Part of a small language model's weights: 2 heads of 64, 2.87M parameters.
Each number is 128 + 24 x the weight over the matrix's rms, rounded and kept within 0 to 255. Layers, rows and columns count from 0. Numbers have three digits each.

# layer 4 MLP up, 320x160, rms 0.0892, rows 116-159, columns 0-159
071229138082132123124118174078054144165144101116099106124144137098070088143102100141003122162083111189164131206121160154177107100148071178167092105124134106078102156196145076124182173142132165093141141174193118117152118061066101090147156146097146150096056142094136049127132190154133162135191146063117126129108099180146095132097072171119116157096127059191142236109239166122136130071161148060069189073095061154134154211110066158127074160112121143160154179141086150141176157150090100
135141115104123108121173174146116166111139181136121106112107066154129132173126147152129133188132154161146138172140071157162115180195115111133143116115108138180144113128141098131145147202112136175140096135151121099148097088115187123083126112132140113109118118143104102141150162109101138112158118089109083128138125087070173127153110114113134162075131167093136132135121108125084152132104118118113159173093074132133141139140103120107116126171131123153190126150127118099127122133085096
128152147102134117116120113112122163123150111117121134104118151136108135135139088198107107172143135152102166151120142160105134125150154130101109122121125084123116149146122130135143136104129177106164106193100129087113088101129155121138126110126119106142188111117153097041117157120153152138147164099099166150075136123121132136160092107135112146073130147142112178149182111109159119116120106101132158161149111072166126109182082128092122121132120128108138173101142122104122128148109104
118127119102131067119134089115082147170134117117143130107129104090158132089129142124097108128102066122138114159122139152084135158152087174141122123147104093086135157151088112145134161124094164168092113121154115073185147130108118129100115127154115153155150152142129071128099101168112175115114103128168138147131112165124154167135122116119150096092123091127139114145156081126137141111104173118174136163141109121141136146110112163121142130125134146132130106139192140107186091151151122
123167115102124088149117138135118109145139163122118102111113143128114132116130130127106056126130128147121131108191128115153130113135115094151124137114098157087141101116113114146146122127145140107119117128172088125124141075068115112160138127130135140118106143153117135139151133125117174082114162143125123155141085117153089098134112112162135165131134148168165112155162124131125137126105087099086132171110090134146131153124103119082132107097118136140104141160128151140096129163109159
142167115109131095138130124097105141132130138079140105104136152142156073091164166112080085166095132160088146104150076127140106123123120182176102148124156090134135086149101126087138145131074132155162123152149123129136096099127159125127145151149148138064121138153109087146121142138124133135100129148116128107129108097089103165085063133113097164120157143103158178091142154135117092132096087132114152158092127118152128157142114144130145134104154110100129130180141107154147144167153139
135152080093126121126090170121147112128146082106135105103159127145138109107117146125077105113134140148089108170121107167120136146168123127120131091178112122123132144096105152128133110137113076125168125143180108132172117090101098185111120103127152159056139119158082090154090124083127112093114103136136056131137083108135166160095109125112142137103153168154143154133142136124117138122127152181140130185120128183156124123142117155149119145135132155117106137137162157140137134127135118
095090131096081172131057169137104107137130123164124126118159107096125137146152156153144154158130120133100114107126128135134160117120104114125126061136133103101139108161142133115133108136115156143134117152145118132136114118132155150112171103110121137130192118132136117103128107142108119132153110103160117123087121138132112173145110171139116137160124142107128134136111166118141114163104142101134121108152111122183131153119112102126107098144097137092144073165117165151161151122125160
107146123129114147128103112092122085144131129126142106114122118147139167111161157128102159116112112166039152063099139133064151127087170138125088100095129132134155144153129131139149161151055133174170120189170161109155181144110119165105105124126192126132107127140110126134123139140109105128168081101122094114119138134171136157094119139170097130141111108130118131096091134123104136151113118128144117121133107095123174144125129112152132124138167130127128129128151156106161134103171140
114126097101151149127137144068137129156121088148157148114132055154122132118120126097093095129154139126089120129101124134119078151183140099143127106167149099147119156121118155167136174124107121151138141128172146101119143119084143150145138146165179155140127123187092156087117128112158140103136060162134112084113111097141149153109103111147116081116097100132104103141084108120151104140102115101132113171123121156116157156136113095159115167111134145166101141156126157148133145137152162
111120102132097158157126177117135131141118117126136176135152130083098161156154144144090137119122137137135112104140100124087168126168116136149109086180118062137096148138110131145142156140089140142160152112160117079146122111117080148127139128105185126142139137192128111114131121139110134110107120112121130164093129110096126118118146091119121123121119137136105117135098140135154097131155155129149116180148110150117129142140096133143108142137177158109125136113122143093134132150109146
149111120119119136102123151109142133098138108144162112121114124148143129130120137122096103157115102134107153147150137131143121129109107117123132120146144119108137093125093118109148147093119116117128129133121138115136123145135115163132162118131156148102101145127114089151145111153125130125085115138127137119127137126124110104184098144145068138111114136104152100133089102123137124140125115124169134136137143146145142112120129147134119124161139126120129102158128115147123123151114089
183127084109140113120174119095118144116137100155158100042120092113144142102132128176069104166120127103119132149126138162097113169153142153114087112152095121103174140102105172125146074135103136176178074150124111138154152110114175085134173109135135166122103136124109143123093179116127125119130096120103102089091132128180119126101107137141120122084119103116131111116209123131113152131103109118162142146131110165146085187144117149129071162129122119114140206171144097127140110182124128
097135121130126150099139106118123117149124139126125101104114102153138132151134132138141106139086104094083146125140118127141122128158118129115124131129109116134141129144118102118145128124148154134092130175133109132123120127160162133138148124123129124115142144140118115118111121131121160127139116132087148113106135134128147161110115122135118116141105141124124120126137117126126146120133163115128142131117116091101118135133127115136119119131143142151171123159181142148123125147120081
164155130101154072159107118141132137149154151092133103128080157101177088135138130137121169126160093134122114126119079081117089173142101150102119151089130118108168138121167138122147140157124108156167085106129113124172133104100131102108097153143143159144137143170085081180108115120129120119153140140123117116121127113142114189147115146142175110101103138139138138140120115138103148129098154112104114116080074103142117137165126135082083098109183115147142104132111137145129129147139144
162153111146111110101150128105113126155153202094137127114082118102094130157138105133117121177131118138157134127126127135162107143144126096123072122121129110099146140132094158170134113152088125149128164132152104114169131104113126138112128118157134092104127121117100111138111148076150135129093127096130129131135123138103109164143134092127124119132140128108145098080141120126107141095125127115090146127111111127153092188177126180095121160139171109137112123132142140129119128137129129
124118080125117100117135125153152154144146139085116140097118147139141078147095131102124126156094157093133105133136146119143134145186122178141095108115148091160121091137115127116125131153131088153139138090114131120146125118140118154117115161141152119128094127131110130154101143118156129120153115152137132119147100149121170136103094125134138112120133138138132102139131125112115114081124129146136112105131148140149139181126088191139128153101077131174098140131150114088152109131138147
171173108139178140123152125092098065132156126115137119132126142139129128148111174114132131155140157172144144153137144111091125158115135187136112124178133115117149155114124145155153123123092123144123108120134144110117129125130110142154143133145193118161078112105151106111101157097100183105123119170138090098115102150137107090114138121167120120116149130147147095113126133113104133103119112113098160113115112127118157147104112151090146118114137176173141170133130141127123104148165130
109117133085152141107125163112109085107146147118177097107110123152138096085071132116126140151164126175088118154130135128132130121111125151105128097149132131103165153144124109147136144084110133176144149145168115134105101146091121142124160135122130158165071118125134114143124112125137125121152097123159099111134107069140135094118106136174098138123134133112118151149146141127124107124119129139111150161143164123138156165163127128118136092119123146162138125137150135153121149097141157
141161134148118150117132148111104117144126130129122134108124117120138112155100112109092124144158138158141114133106148086126121172125125122135121114116143125123139093141097126126113120103140109135143137129098120117127137153105128129119148136103148141113100118120130097129140132101162108118148149132147101122145111112118134137132138110135096167117116169134131158127154119127099113113102111143134150163141091105129148129142131134125111143129141165132110144143153101118140156173156141
078197159093131157110127110133105117168167156121132154140065089102090129086132139136093147128105077134072174121165117131069130137155173141089109092120125098105150118181098126168141128098086107117124151123175122112128161130131147140090154111145141142155139091198111137110118143117141102119167126115135145138111120090119084140110104126158106153156114151112127119132121137134159100100131124115175127155113136077145160158150124121130087119161123148116139134118112098128124130158097135
157126088150148134123154117144144077117149165130119129100111173122092125162142143116136120138120134108134107126147168127104140180169143134155072106108147116144117172093115188148142103169101102185132078107149093113141155133088147137138168167161181117105147145133085113123080154057142112092158106157127138126112109134131113086089113167143152135081122131134151099112146155140136120104113092118115113117145130128140139157144091142130091135060080123133090132136130134105121125164139145
141098124135165130146144144108106096140159176135150126165121124127086131144128152165111159151155098165105145149121123149072121143157082156094110096106129109121084152177110116161151168102139145088138151122140128121146124107085139124100113102129138126136145112081107113088107125094113145152112141108146142128146117114119084150111121099177084124135139129132122073122104139114132133058147137112138117140154120115128127167129122117172109102162112151137096152104127124155109131126121155
100155140116140124151121156163104137131130102133146146087125125125113139129148094103122117152092143110134113072144144142155145153144124145144129138128126144121166106159094111148125147132124102125116085132139149115137148112116137155125133105122139101118097099131119133152131113128093155129116139131124115132114137130136118119112100169115105163123133141107128117102111138122124128112126163134104152126106115104196140125126124115157114139120135120137107156151118125140144103120164153
119142153127105131126114149139132095151127149108118106101133151119108075128137156129138130134147118133105119129148101105132163153145130118099100092159113119153128143153139123092149155121136158136124119126139139119112109159158118136140124118111151112118138107123177123085109129153132123146163115124130143125113143143128103160106154112124130134156185135140121115109123134132126111151117148117112125157133118108129130108114108143118115154122104133133099151124143075164123170080102130
139152088165147122160141132079104168148099147142120145126131095113135153178103123139122116130160151152138112136149141153087131118142097140148116110145144130139168165131100083116150119136127141150094098164147092122130124117094093146102152098151126127143115132091087107130121148089104152133141098085115144170133142116119119127153120111122149158121136135099135117142160121125128163102131111090119119115112118117153118169169134144149085111135159131152116136125141168125168077112124185
114153103106172164122152206097105172147130080135172114084114090139118105122128154110089170098107177188072105130129139118122143120169106145152112104159136119122146125142112118129147132131119137179103123111136171121118119107122134147095137150099159159117106127161072081112128154116148078117135081162120094100125130149142126106148061153140079173079167086092139109127109141143086051138110132199159159128096181127142160177150088116146078135137159169137109126148138118108154120153067135
128151093100120155099107189155103151155136161127127127152126117148096113147121095125108124160117112129126131114136099168146133157153128132144112086143131122150125091119132175180123126149131144137137126109130130141136130121097128119143118112103132105111145122127110126134154099146121123155123146123145106154122123122124116125148125121148116099135105149146130105128144142137094130126135158125062108110142122103154106127142118112097146161129130120119128150159117136123132130147130155
139101098115127120142122135143129140149166122143137091126106124093126122109149125190132081135099115144132131132153132157127097116116104111135123110181145087141121098131168121100162111101122164109134125140132087133144143130107105143131121090159133114115127080124133135088082108136129142087128142120143122158105134063096090091122171122155101097116075167198113127134147152140139120132134119093122093134165121136127116130137110144083144154134155115109158121139164165120119111151094125
141160137125150123123119142151084142154134141136116139132072097077101087139115162162123174149112145181127098100126115140133140142130069190145127102119113104098123098136115107139154139116099155120112117139095104125152128174127158121111117082141128160110116140144136134114088105120139131111141109146155090120127123142164137136136088139155134096165134114093151096163154146135048079129118140111139126105155129094126186110122115113134097124145136122113142146151202153068176106166132120
126109132121115122135131142152120146158161129117145163146090091129128124138114123100129168133134132153141115106119123163118129123168150152145077092140162103105156112105111123142147138125072119170109144096148154111146141111126153179101133156132139137107113109139134093101123121120144147111131103123167128140131147104105117130112132124167103133090129089158124136101142126109144105095106109082131120121158146108160189141169097102126089174156097128141122163128106108124151129137137166
116151101085153095130093132181139087165168152062116104099142085175116086107100111108098086141123062138053113114136145110163101164169184125120145199179126116107168135108144114141163123073082101123133153178203121114168154114069117114103128115174174145110107128158072136125119133100189178136184089167125076112136126176107159135086098100115151102114113132190178121117137136143075204120099112096111125146123100153113115140108099119125117154121168135144114106131172147107136167114187142
127126148101133107147086141082097148113162142118115119097112079124162164123105130139131173113169136169147127086136199130125109172134122168134099148125116085078176111135129099153147149106125113134070093158123114115141108107102129134142074105125152156150144083173125072089155208151149156115145135128129116152112114116060107130138099101135127160091120120116150129179115147120160145113112119121108142101133106111121138112126119109182127106108135139114146153119128140133157135129116168
101156110163128115102099097145121123111151169115121099113139104156106093149090109139129109147105115127128151143168115164147097153124142105121103132127119093147182132144090115157129157130115161112148111172121090114141124124128164125155108121120125140123153134120134127117119135122121137128147125120123097114128139108147125158152112132129107100116146153112155106142152106119080135115113130123130136125115139094139147113153126139088130102116131109131183122150161106154129139134123120
125125121142178145142113161157050128155163103163139104127103080150139134142125103203125125139096162168122129129091120145112103126147132170114108151121097143095166115145107143154160160150132179143125068123116114118132136117127129149125119066154119139127104098124119098113065133131136152148160156069145078109141131137126116106127146123152123116127138138125157119129142101141059118058136126137113142100132128089163142144141132090116123123163102145132162180133110114095132109105108111
109132092133161086120114109104115129120120149142116124159142105111120099153143177158101098126123106159151173112155128130134093141148112151180101111080106100104096145164070134139145159120114148142148120173136124125177111130119164106094146114188139141100140116143080105158084131107162132111125099143132118093135097109137126125062097142120087170147116106119172118086125142134131117148135085095124130167106102151128118148151123113135123103120144097088130137202157134099149145183131099
136121143137180139111118165143109102206081115119162093099132102064135151137141151181128083150110067162116161125130111123137109139124112175159147113100142134112095124189140090107128145149125149129128104132130148119152117150127144156085156116149123129119171104108096114100113122143159097137082119089161104117131107125168101125105118116150103107173124103161141098139108134128127111125133121124125120101097105126166114120130126117126125153122162135141143129182138116104131145094123100
138133123113144127159150176134086102178112150120174057112151122097089078151129154181089151112125144112130128108116142122148143154152112148143136140133105149098111159133117096102135158158124116163146106128119105129117158112137129119113168075142147133134104146140103127099074136119131124134141101101092119118125115137100102148136141115128107147133119157133201174102153149150086108117125081127096146137144121144111080168111118063124127125153135124146170119148120110122117157129130121
117137090102076109132126138120130153151163178141140129116089156143115167111096161129117134144102148142109149120171158133120115136132136084132087160115119120117175136101101132150162125116097136123133090145143120102119172150056146106105095137129142185094181092162059082126146146109111118120187127112101108102120133191134142139117093131142124141113135107154205159132139122127123175125130133144118130101143099147100103172198091106125074092116056124092144136135104126127155147135114103
063144136162143112122150118135108151164168110143157105111103089110125083110079121132119091168140114114152138086135143133128139096111189101157109115149124068056158118120143105138145152108106112115095132115130092139170134137095159155176135116139126119161128171136078139095150166158147132091127116135154119126130122138118117145145092179160100138136086096138152135141133117141099131156086077112131130126108093141122145137111132106115105067099140119157138148146192125089152140135132147
128055102103129132116110120142122130140115132117215091162143119105164084132105126178145129139171109121111121159143124109167114102110128124135101144131093150104131118129102079157158153186125105149101089115146100116189099163137160129096123127172143162136112113132083080144115185082123167125145114127133096108114106146089110140106119141139101108111106133128142126140163127133118076088160123102156135098142065152154090179125115117097126116153106167195147088127148129106122129120133128
117139148125136127135137128142126124183114138082093153142126145117109101095101113141118107108162133165122127124112125130135127122176135080147150067092092132108092187141141115163151122151125112156131139124164093104158097112100115148144138140125156123145120103126109130148114143148129101174156135118146129127114070125128118189067155129162138126138114120129110120116092160129149097161115091141130146128109131161127131125132104110172100122142137130151109123139121129137094151102135174
113124159117159130176123128132128143194146159096091159117129142139132106084129084112134136126145121172069151106145127127131156120127143094182096090123122094126158144106138123163135092113140136113117122191132087075154169158079157097178126158114137148089088092111128131150137167123111120115150122139136114105136063085158171151146102135148099096127123132128133089143118128149151099092085145127113155084141090123118158148128107143124125104149089164158129156142198143171127108136164124
141101068106134147073122113136099110149152107176131157117099102104142119177133143119141086134121094116165108115093106136141132136123116119164099128137130163147168136119103137132158113112101157150147073106155148111165129138118181141082118126152124170147125132119110099154125104097121099175101120108143100112144114090137108138124128111116134117134151109151130175127166070175115090110135130153135099143119113138144163101134104122100092153115113097120151162186143103149156155121110111
# layer 4 MLP down (transposed), 320x160, rms 0.0768, rows 116-159, columns 0-159
106164110078127095091073118131084097148116145095105091110151100155080088130148104093162077103161110140249136151110112141135126144121099077134118134160126096111111135122171098105141102143136025052116111105070115150079122136149130114108202182178113125131090174159092138203090125116144178127144077108096181151108230206115201093159092164138130041106107081165086229215150255135085159157123130055079206161058137114173136142117089123137090157070147130122197113100103178149211143117111159
144143127158135142130101135092112121155143117120106150138136147141160108158158169153110172121126137091147133056103147103153134169125124109145128139105158138134145125142102119139190141126087157102077143147066131141138123127124119111148116160077168120168180121154108126105167118115161158140133120082117147138187167159137121078103142118165137126098120103105094110138112110115114142128094102105123112116144087173098119135134154144112170115124121099133119108117149141122095143132118039
115120128101147123114126101113150134142148142105083123109173130140151102103111107123129146143141143130145123144109131146113091134123163111093143143137124169132116101142158142078130144148145122103122118151100147108144134144101109142147147142137103159120132145145160147077139130102117170130112089149144067121112130119140137159132125123121119138159115150147115151113146133125125092151103142119154116125143130116102115131139132164139122112093123123106161099157128124102089157095158131
124112121165123115144117140135146094165112182096134136128138132082108132132105117081103120116122163185146135161145161169136095126111115126122125136164136100130090128092109120173079134155143108126128127101108106042111156126122148186130116092120148077105138135127135097115189158111112158123137112095131160167119155142135088139107160123151115149106097125141127117139134128135137138123153185151101138109114123100114130133149171104135153196151120130094136149156134102117122078120125113
120118135198118122115107104145130163137120114118121107138137149102136125081133153132136170152124122119140110121122117137104127151122144106081140115114173134136135099164147124117143138109168097115121126132118136152148107147162123119122092147099107140136099109135180142121143116081157129154082165132123105064121143157081099125114129159169132119165127112113154149084102162109137124132124192159151108118144121123108144088103127136126132120109141133147163116116106097119144131132141129
099121105126101142141081135157142110147154161114158116177100094146114121141089082122140129134168151075136140131142135162131146154149119103154108163134118118128119130120120146130145174091147115131115136098119107159107131129113124117167150145113136167141144140124090168108128109092121127102153138131151071126130145152162139104146175137191113109145091112173145113186115131107109110101100154134059139160156107134069127107121155125123138108095132107151138132075169125107096123114114136
139108137123119100111150115169112152125111144103160155106151145104149108165152064150114099128112128128104115080135100136113128122132126142158096143143142129185129157157136131165137110138113134132079170131146124124115122121150142085119144145122122149124137147135177123171111138144115134107115110159148175094107101128127071097116099142093112193122143153141108114148138093132228138086100123129139123122156136119123134094098127156114122132098122093159132097150109115140153117113158106
120146084141152090121108142137132105097151063136129113148133136103105102120139147109085121159119131096158138147129125120165135149172153140118192133147154123133120096132106144136145125129082153112148090118142097119109143142135137119122118121141183158104147102115107125084134080111126135157100120132135129096110133136153167147104140109116143134126152132075115116133143138188154116109121130118142135155145116166084114124126104139130114118117095165156157143121102118118111109152147156
077146133132108110116102143110125133148099173182136138077174106139155113122149119138121107063130148082154105073140100132119120156132108129137105100145114130141111109131133116118118108113161136123168085135096130138108100138113148124135148129110113130149110090095167113104127108133176157069117159154112074139130152183135093173156106126091068146099174110146115142208169125168119100150126137119142142130107082119150134110111138141143144172108085153176126116139156153125192149118117097
134135113099194128183107149150130113105167117139126104142117155101129130127093100147122112129198134129110130125144155191138162114093127100130137107164146118131111126121133083133112123143157152085146105160106092104101112104164105152121116093135115154095145157117092113108081086091116144150127163131077128148102109116113134158114147140085142120136157161131093093133151184119148140145149125130097123100144129100118123121141148136126150124142106197115166121087147113162144106176125123
162119136148151113129109167136119100148132146108115145083116123159103124113156112124112151102135143122093105113075109148113092093140130134150135094121086150141115099162090141132079140101149105137086164126178147138155147122165147138165145152127119137093170103121135122179145123154110147081123101131120135117153170176154131139109146135127159118132144120133151128153174089130089088091116104099113140080137104112129177119128196161130100126100100116132144134115141132137146126096158137
078113173145140119112164147134132144123118144165120139151161128126095141136139115111098148116145078124169126057122158153120099142091090139139141139130131136116113156119169085119102174136171145139134139091132151087163160147117131145123127094150151109161120098126105155132129095077115154097166158108138137104136180130135147125105121129123170137166105137134122156084124143137138136138105136105114130128135115165139110118101110110117143127085102149146104113100113088101138108159142140
104126147102164166134123158148112118117166135114096099120175125194137090155062139131128114111151164150142151120144112189130139114102134124144093135116146137152149125148125109062118152133171161164198121115115134119099157164140086133115121128123154109112145110157176112080114150139098086154107087137121185141035103127146121113091069141136131111123148106136101157150119141120149117144118122105138154130118117092116135114117095134117111102186150141095147117113110138101160155133088122
148136138161118127140151133108087149111109117133107093121124153116117122114144157083119177133131138125111116108105109099146120103105131149111147135117142115102101134133139115129108098120149096124148125108119140121149146161102131088134131146124149116112140156093160135147149138081153140135113130149152094120143156124114154091142126119146150137143149121106162110124120136175111131121143138131128094126148127123127139143126186116126130112125126133100104172142122130108142148120136124
157169132076111168115102109125108137149158135109109189081186152166109124116089100113159106121122121101144091133134116199133122118144088110118138110119112173100095141100120105125067173061170143127131117132092151162103151136106130165056159097146089098133111156118153133109119113105144139108144136151123133136113121107109122109149142130178114180115186163143121147128127136148169099079096103088146139126152144142169088085128140129149151123113146117164166126102137136134131109105152111
144138108121117124155113172100133124105174102156143117114119139099094138119104121157135133132131116130146181111126139118185148131159112111136150134132168126114137119115085143123149157092155130087172135046106123123127165112122112144123124144136092105151134106127177077106081122118094151159119135148123087101127131149078165114126127122177121140106114123151141106121140113162118097089134138120133105141142149130098098128136125107143137140113121143146130150122134155132135130142102133
099147112082126132123127096123154092114181127121108131131150098133090129107108102139126127156143115122129121118143138133105109152129130138110136096143121129116161122128116090092156093073157139082166117170136135160137128098121128088157165124132110109135144121137150125138105152127090114115137104133108134146153113060135139132131116133131136115172154143145137158161140134130086116135124151127130174149152124181117133129145144151121144153114133133123145121132141108146062131153117104
126105091154127145131116085144137138183147124165099117125111131068110087145121128114171119161111133115120143132167094141119129162142158099101123181103146149121137083153170148106124132117121086101094149128129149098139156128126107119088136123110066133111133121128149167166173101124090143128145158136161169105144143142138156152096144118093142142145125123110159174121111137127104147147144120150106134109131101102139112121062124115127125129132125100097143103069168129137121117136147177
111122149168101131099097161154157135146120128129140166086145152114100128139160103081105148134128117134176139102097107144107097129161128123115140110119151100121112131109177159116126114144166126116105150099124141119148124123160172127119116121124129102084143128128148118119127160138152098134147123126094196134141117144119128106142113133111111138134125135137107130113115125132088124138129134092123117126138085110113125056161132121137152144114116144119117160158088123132206099157150172
128102139117159128154131143132129123128112135114113134168124113112137146177136087106146109126162146127124144136130130103073117121144139112152111129138161101131139116109145126128000143150140153119139127145114150129116113143140175126100129157119154093118130132115118119112138154159120149139135110104123147147120108120120115125121109139128122132129152133133113132132113137106145135141115142135124132108142127118116105111138191148123102166152133121087143090137129129135145126112116110
129126172156129119092089178123143133125141152111122117082164142176121137108112117112084105148104138132142127115113114150165156103151116122103153145138122161141130110113162151082125106105111117095116114114118133074141156160124170128128090182111127134117154133118137145115158135134117119133137142128123153107086137141151158109112136148122118125123154114109076120118104148130104126160098113125088160147118143138087147093110110124168155130166145142122109124089124172157161123115135116
155164070143120147120124135141146144171154156133146143107139101135130158138152112146120162142153115127159138144107150173137135096150109138125127143094153128108132148108125151123154107150138152104170086124087141085129117187127160098134111112134053129107122148127153102132112108143100086098146115100164127138122150077133099127156132167153074153169167093119120135098112130120109109151105108107160128142106141137137103078128109111119131122124138104119147144130098100150080115136112136
113129177166127113102104170147129132102141110123137130148117075114141123133112095099143133145115111113134144109127144114169171097071117155115147121156125130117134112130144114083171122111100075161108153123200114121135131140113155176115094134116177205172105131142115137107121141141109134117160112148149135112103082097148174126147135123158107110132123111116139108101156087129133150089144073110130130173106120114119163147126086106123149100157150181155074127140155112111116134110114119
148126130144123137113133129121142115099126132144099150145179142125140145111145141130182120108152136145121143143107125068129124126099126122150100097109122108126121133127136133096114115130141137106136129118116112128100146143139130145136129143130125126104141137110166158099104110092128118113103114113147174142143140153160135137143121095120134112123119135170122132119122141168150147125116099134143114116111127111124098119096155122141146107131110162121128167157126109138099149136130118
094159165131109115150141102105150129143147109143113147115156090126138133122129146162108133122148130162156124118140164155117125155115116151107110130126115126133139116116135133131189168132131136149125116140155127107163115091128150146146112120136117124149117133126107102125117124080148141137101154137097134116122139117122127127117130136120130134129121144126135147119136156103135094116160125166110125114134099149134108140104091111121136124104117134084108133147100145105095135126102129
136139127114105156129139094170120109097177126111139136140069145145139154133180158091145084148102095110173158148117098108161136127128132111145126107132116156132144119136105102137213130132120104136136128152142147123128157043131144093114104180135152121100119082132111150121093131172163089156143112162117121120149095127099126125106130104163143124116131099121126129119145120138118138123159126138113141141111157124100155134159130135120119146165111106109123102120132115115138143125114109
165106110100150117165123156105132136154127116122107170126134124136110143159133111137130078096142121133133106138130083121091146078102113117165064158112125130087120063133166140106156189128143110158114132100135152157115123132107148106172125128144121105112174101141143117170143141145140121129101117107093089104145116093172110139149102175151082134149136085162143119117138124131123119130152117110086140160133121150099154155116105159100106154168138135143145128081085122147127164137143175
171147141150104096132141129116143126118117120141127105156155130118157142138127129102172179111164111150130098141141103140124131108049132140120118128120123139123121085177118104128097126119099120134117143111158115105120122142165121146140155146151166129117126137084105137176139123096130128117116095129114144127131122098147105140117134123126158140154156147125116142118113131125132112117102103133132130159123111143102085136120168177146143109123123112156141121108134098150087139127126152
132122129134109138165079119112137107112126136141135121142133145158105110121093096133135131166127135093166146130121144149109138108140103136093160116101133163163126117101142110113141136155101109139129149113082128133114152143147092125096100095135158159134131090114086100153128111139120122173084122136145111160109108129113115113121150109105124143137137116175115070078108148154134120149083097201165157165111147145128101138127124120180141150108192165147145105132078120124120164166117121
160128148098073134149152080138044135149109149145137077170091181101156148105121124105100177137145106085136139081119095122151108122131130075152110113130094109138146130159119151121136134094175142147133112125153118155157117125096118096110141130165101135115131191117122170174144097127133159103116138121124132121197106124139125075173166109124126145206111136154098106089094147114161112076108112120105144057113165162161165160182173093125134095148127069137119090136116152145171138101138123
113073148114188130152100162152165094100125162098158086131143119133133132117151107107138101107146103148115146096111146168104148100125154162121126104113148166144137111136156067092137153154131143129157162128105146122146126115137199129110130147110096130136121141092150120127118131145136135119123123164159095134133111128137096165195103116126153126127127145110141149119113138110120089115104159096157111096115128140128131125150102094108132073156159114065104125152110121132149144122112122
128139148122112093087164185120052160110115088092103163106165151154123111114139130049114151205114096140198111090142101155137170137168166164114091186179128113115135121133137134134144114121099107113149117086140120146141088136114144148161130176110058165159123099134115158153158148098159097090143161096166115112179159089153102104109122136150075161109160118133089119101165135153133118051100073083099097144117166102097164088136124135139091130119174174128152131129101117150155119113114114
094146092130094175098135107134089155156126117150110141150106140147165174073135149146146087115101084162116120094154143116111139139132145155126116193140127161119146132164131137111163132116106069166148117119113091168086144122093122138133137130141166079159131150126115135121153119119171134144109142139129135111129099111108153125094145094178141093108102111108127103148172102144130134121129134111105120133118087140139123149132146103123128120120116082098132090165139113126156116157123165
146151178130116134118156137110183160169139099126115139133174126150149142131182115123138131110113128149154124135072117143103113099123131120094133109113118150128124123121145120101121112151153135165134133107137171126162141133144161136099148103143073137082132132093154104167126133103148080122117128181124156092101116113163132119143108123120113143141132110135099122105109162142165139116097105105109093132145085138120130122077116124150144122108120155119095162136098129159133137153104111
158152153143125129136149109080149130104138123095115156095115184145127101120132164127100152135126104079110163088092131083136143147137167121091173061139178133134118123140151132094157113136139125145145124148112155181129116144126149132125149115118085105181141094095125087092138119093115113101101099163125152123131138114146145144103155145134121123128129075077140105112134169168132142204125152133111071105127085151141126128117128142136041139118133140079145120129155121159123132118185158
196187130119080151141137113125130113138160133144099106073144166163120125152108147113140142122138155146133136140122154157145123142120140133088105087102125121117108118127167117133191104136161104112117121108138173162143131147115118118125154112111059146132122141101152169099123148136144125147108127130124063110156113163117179158160088135124114128083111124104130101132092129133129136088071095128207126109141113129089184109106152102152101110122139135114134141136138161116094118115128134
091187117104110106127123152124158141086111153136128101078139129127132105080139132127111143112120173109132122141121135125157151105142089137094153111117179129131098135136149102111096071123143127121112138131119104083130121116090124172148085106132114115116139136119140098117145096123128147129102112125166107113181155147141109149148130119121152155104176140137135142171125162145124169156098137115177124115137166129107121068111174112140158110085104175129146134127143169110148106188124149
100117106144133151192135113123148134107127149168145148173116121135104127145106079099158103123134127164174130146153132110098167111132148102093122148130129088128140096109126140180117114172197096093102121130107133103101146132151163142143103161105123107112125120134092135111111127125142118139150084107086138135099146126125134099102120121131145113150128130129122099138108162137123104155179130161126108154128119122150082166135169174085120139131118162122114125138136087110098107153135157
135179140153098125126110104125160162089064103145145173116159133143082121105145141104110119162089124092120097092180112156172092119143126109161140121146168126137100161104140131149119124104174109091103127099143061124112112138107156138128155183124112111147114112093112160153136155136141156125125140129105116082188166112121084129124118151146140106169111157105151137130110106145140130089120117124136073112119126129145130187092100123142129127110137118134141182137112123174123167104127130
074080103152110112140135126101118129100162134092169144114123102137135086125103115150148119094126167121153164200109130122084119135127126122129162129137152200128166104141105155094151104135173154137145150106138137158124134109093068146126138103087113180129121101121118143099098122121141120131147061125102124125189124089136115131122110136078137125141177129140149182122127097116098125137144153131105131136114141135140105124112152152119117143122143147117161149130130144138129171121131103
124177109129154102179082132143171120160108138110111139126163124088090161144168133154085147098118122127128150101107128150113135178117125133119137099116140065101133100135128131085146079125185105142117103109137137160159128164110181118137132066136122141103111159130166143121146108097121151106121144113118140094134122152088170145125104129128142173166140149124135162106161203122123139138114099109084088104136111104122138099118163150117104139143118121080121135136186089140167132124107175
129124138166124133159106107130101136136132106169136110152149178124132129115120107120106139125142128122129100160122109151124139130143112113121159157126090156153158157091143143102132129100191099145135119103142107122138104142112135117127152134117120153118130130111123123153101122109138156130115138149177095116144138121113128131135136140111126111115105099176128101115128104160102119153117081107131150107133109124143143145121098090099153122110119153129117173126088179133134089135119141
125119124161153107092158121146115129148137109159171098124066124120160126182140145169160106098131106127130133085180114096192134120183133149103125098121139088086106155118085106109133111161135152101125151111128149132160148141202127062108083156118137130141092134134187150127155116139160146141119126102120168055141121212170115134085076117147133122149128112149171103118096112114119175109180115117176123100123113162092117135121096138147145065154133089106124115105132137150152148132104084
131143107151085160120121074078144133104156119133127101123128151161127133161104147100155163135138111133138133128127138117131160142111116107142140093129144120122139120095114114114120112123132106105140113124133139163164109141105129110171148107127144118101098173131113131104114151110139134080124128133119174125115128146111175155120138152138123104170138145079150122150154171141119137111115136119108142137088114160139136125118132152113155116127110129135106131115146118137092121137161107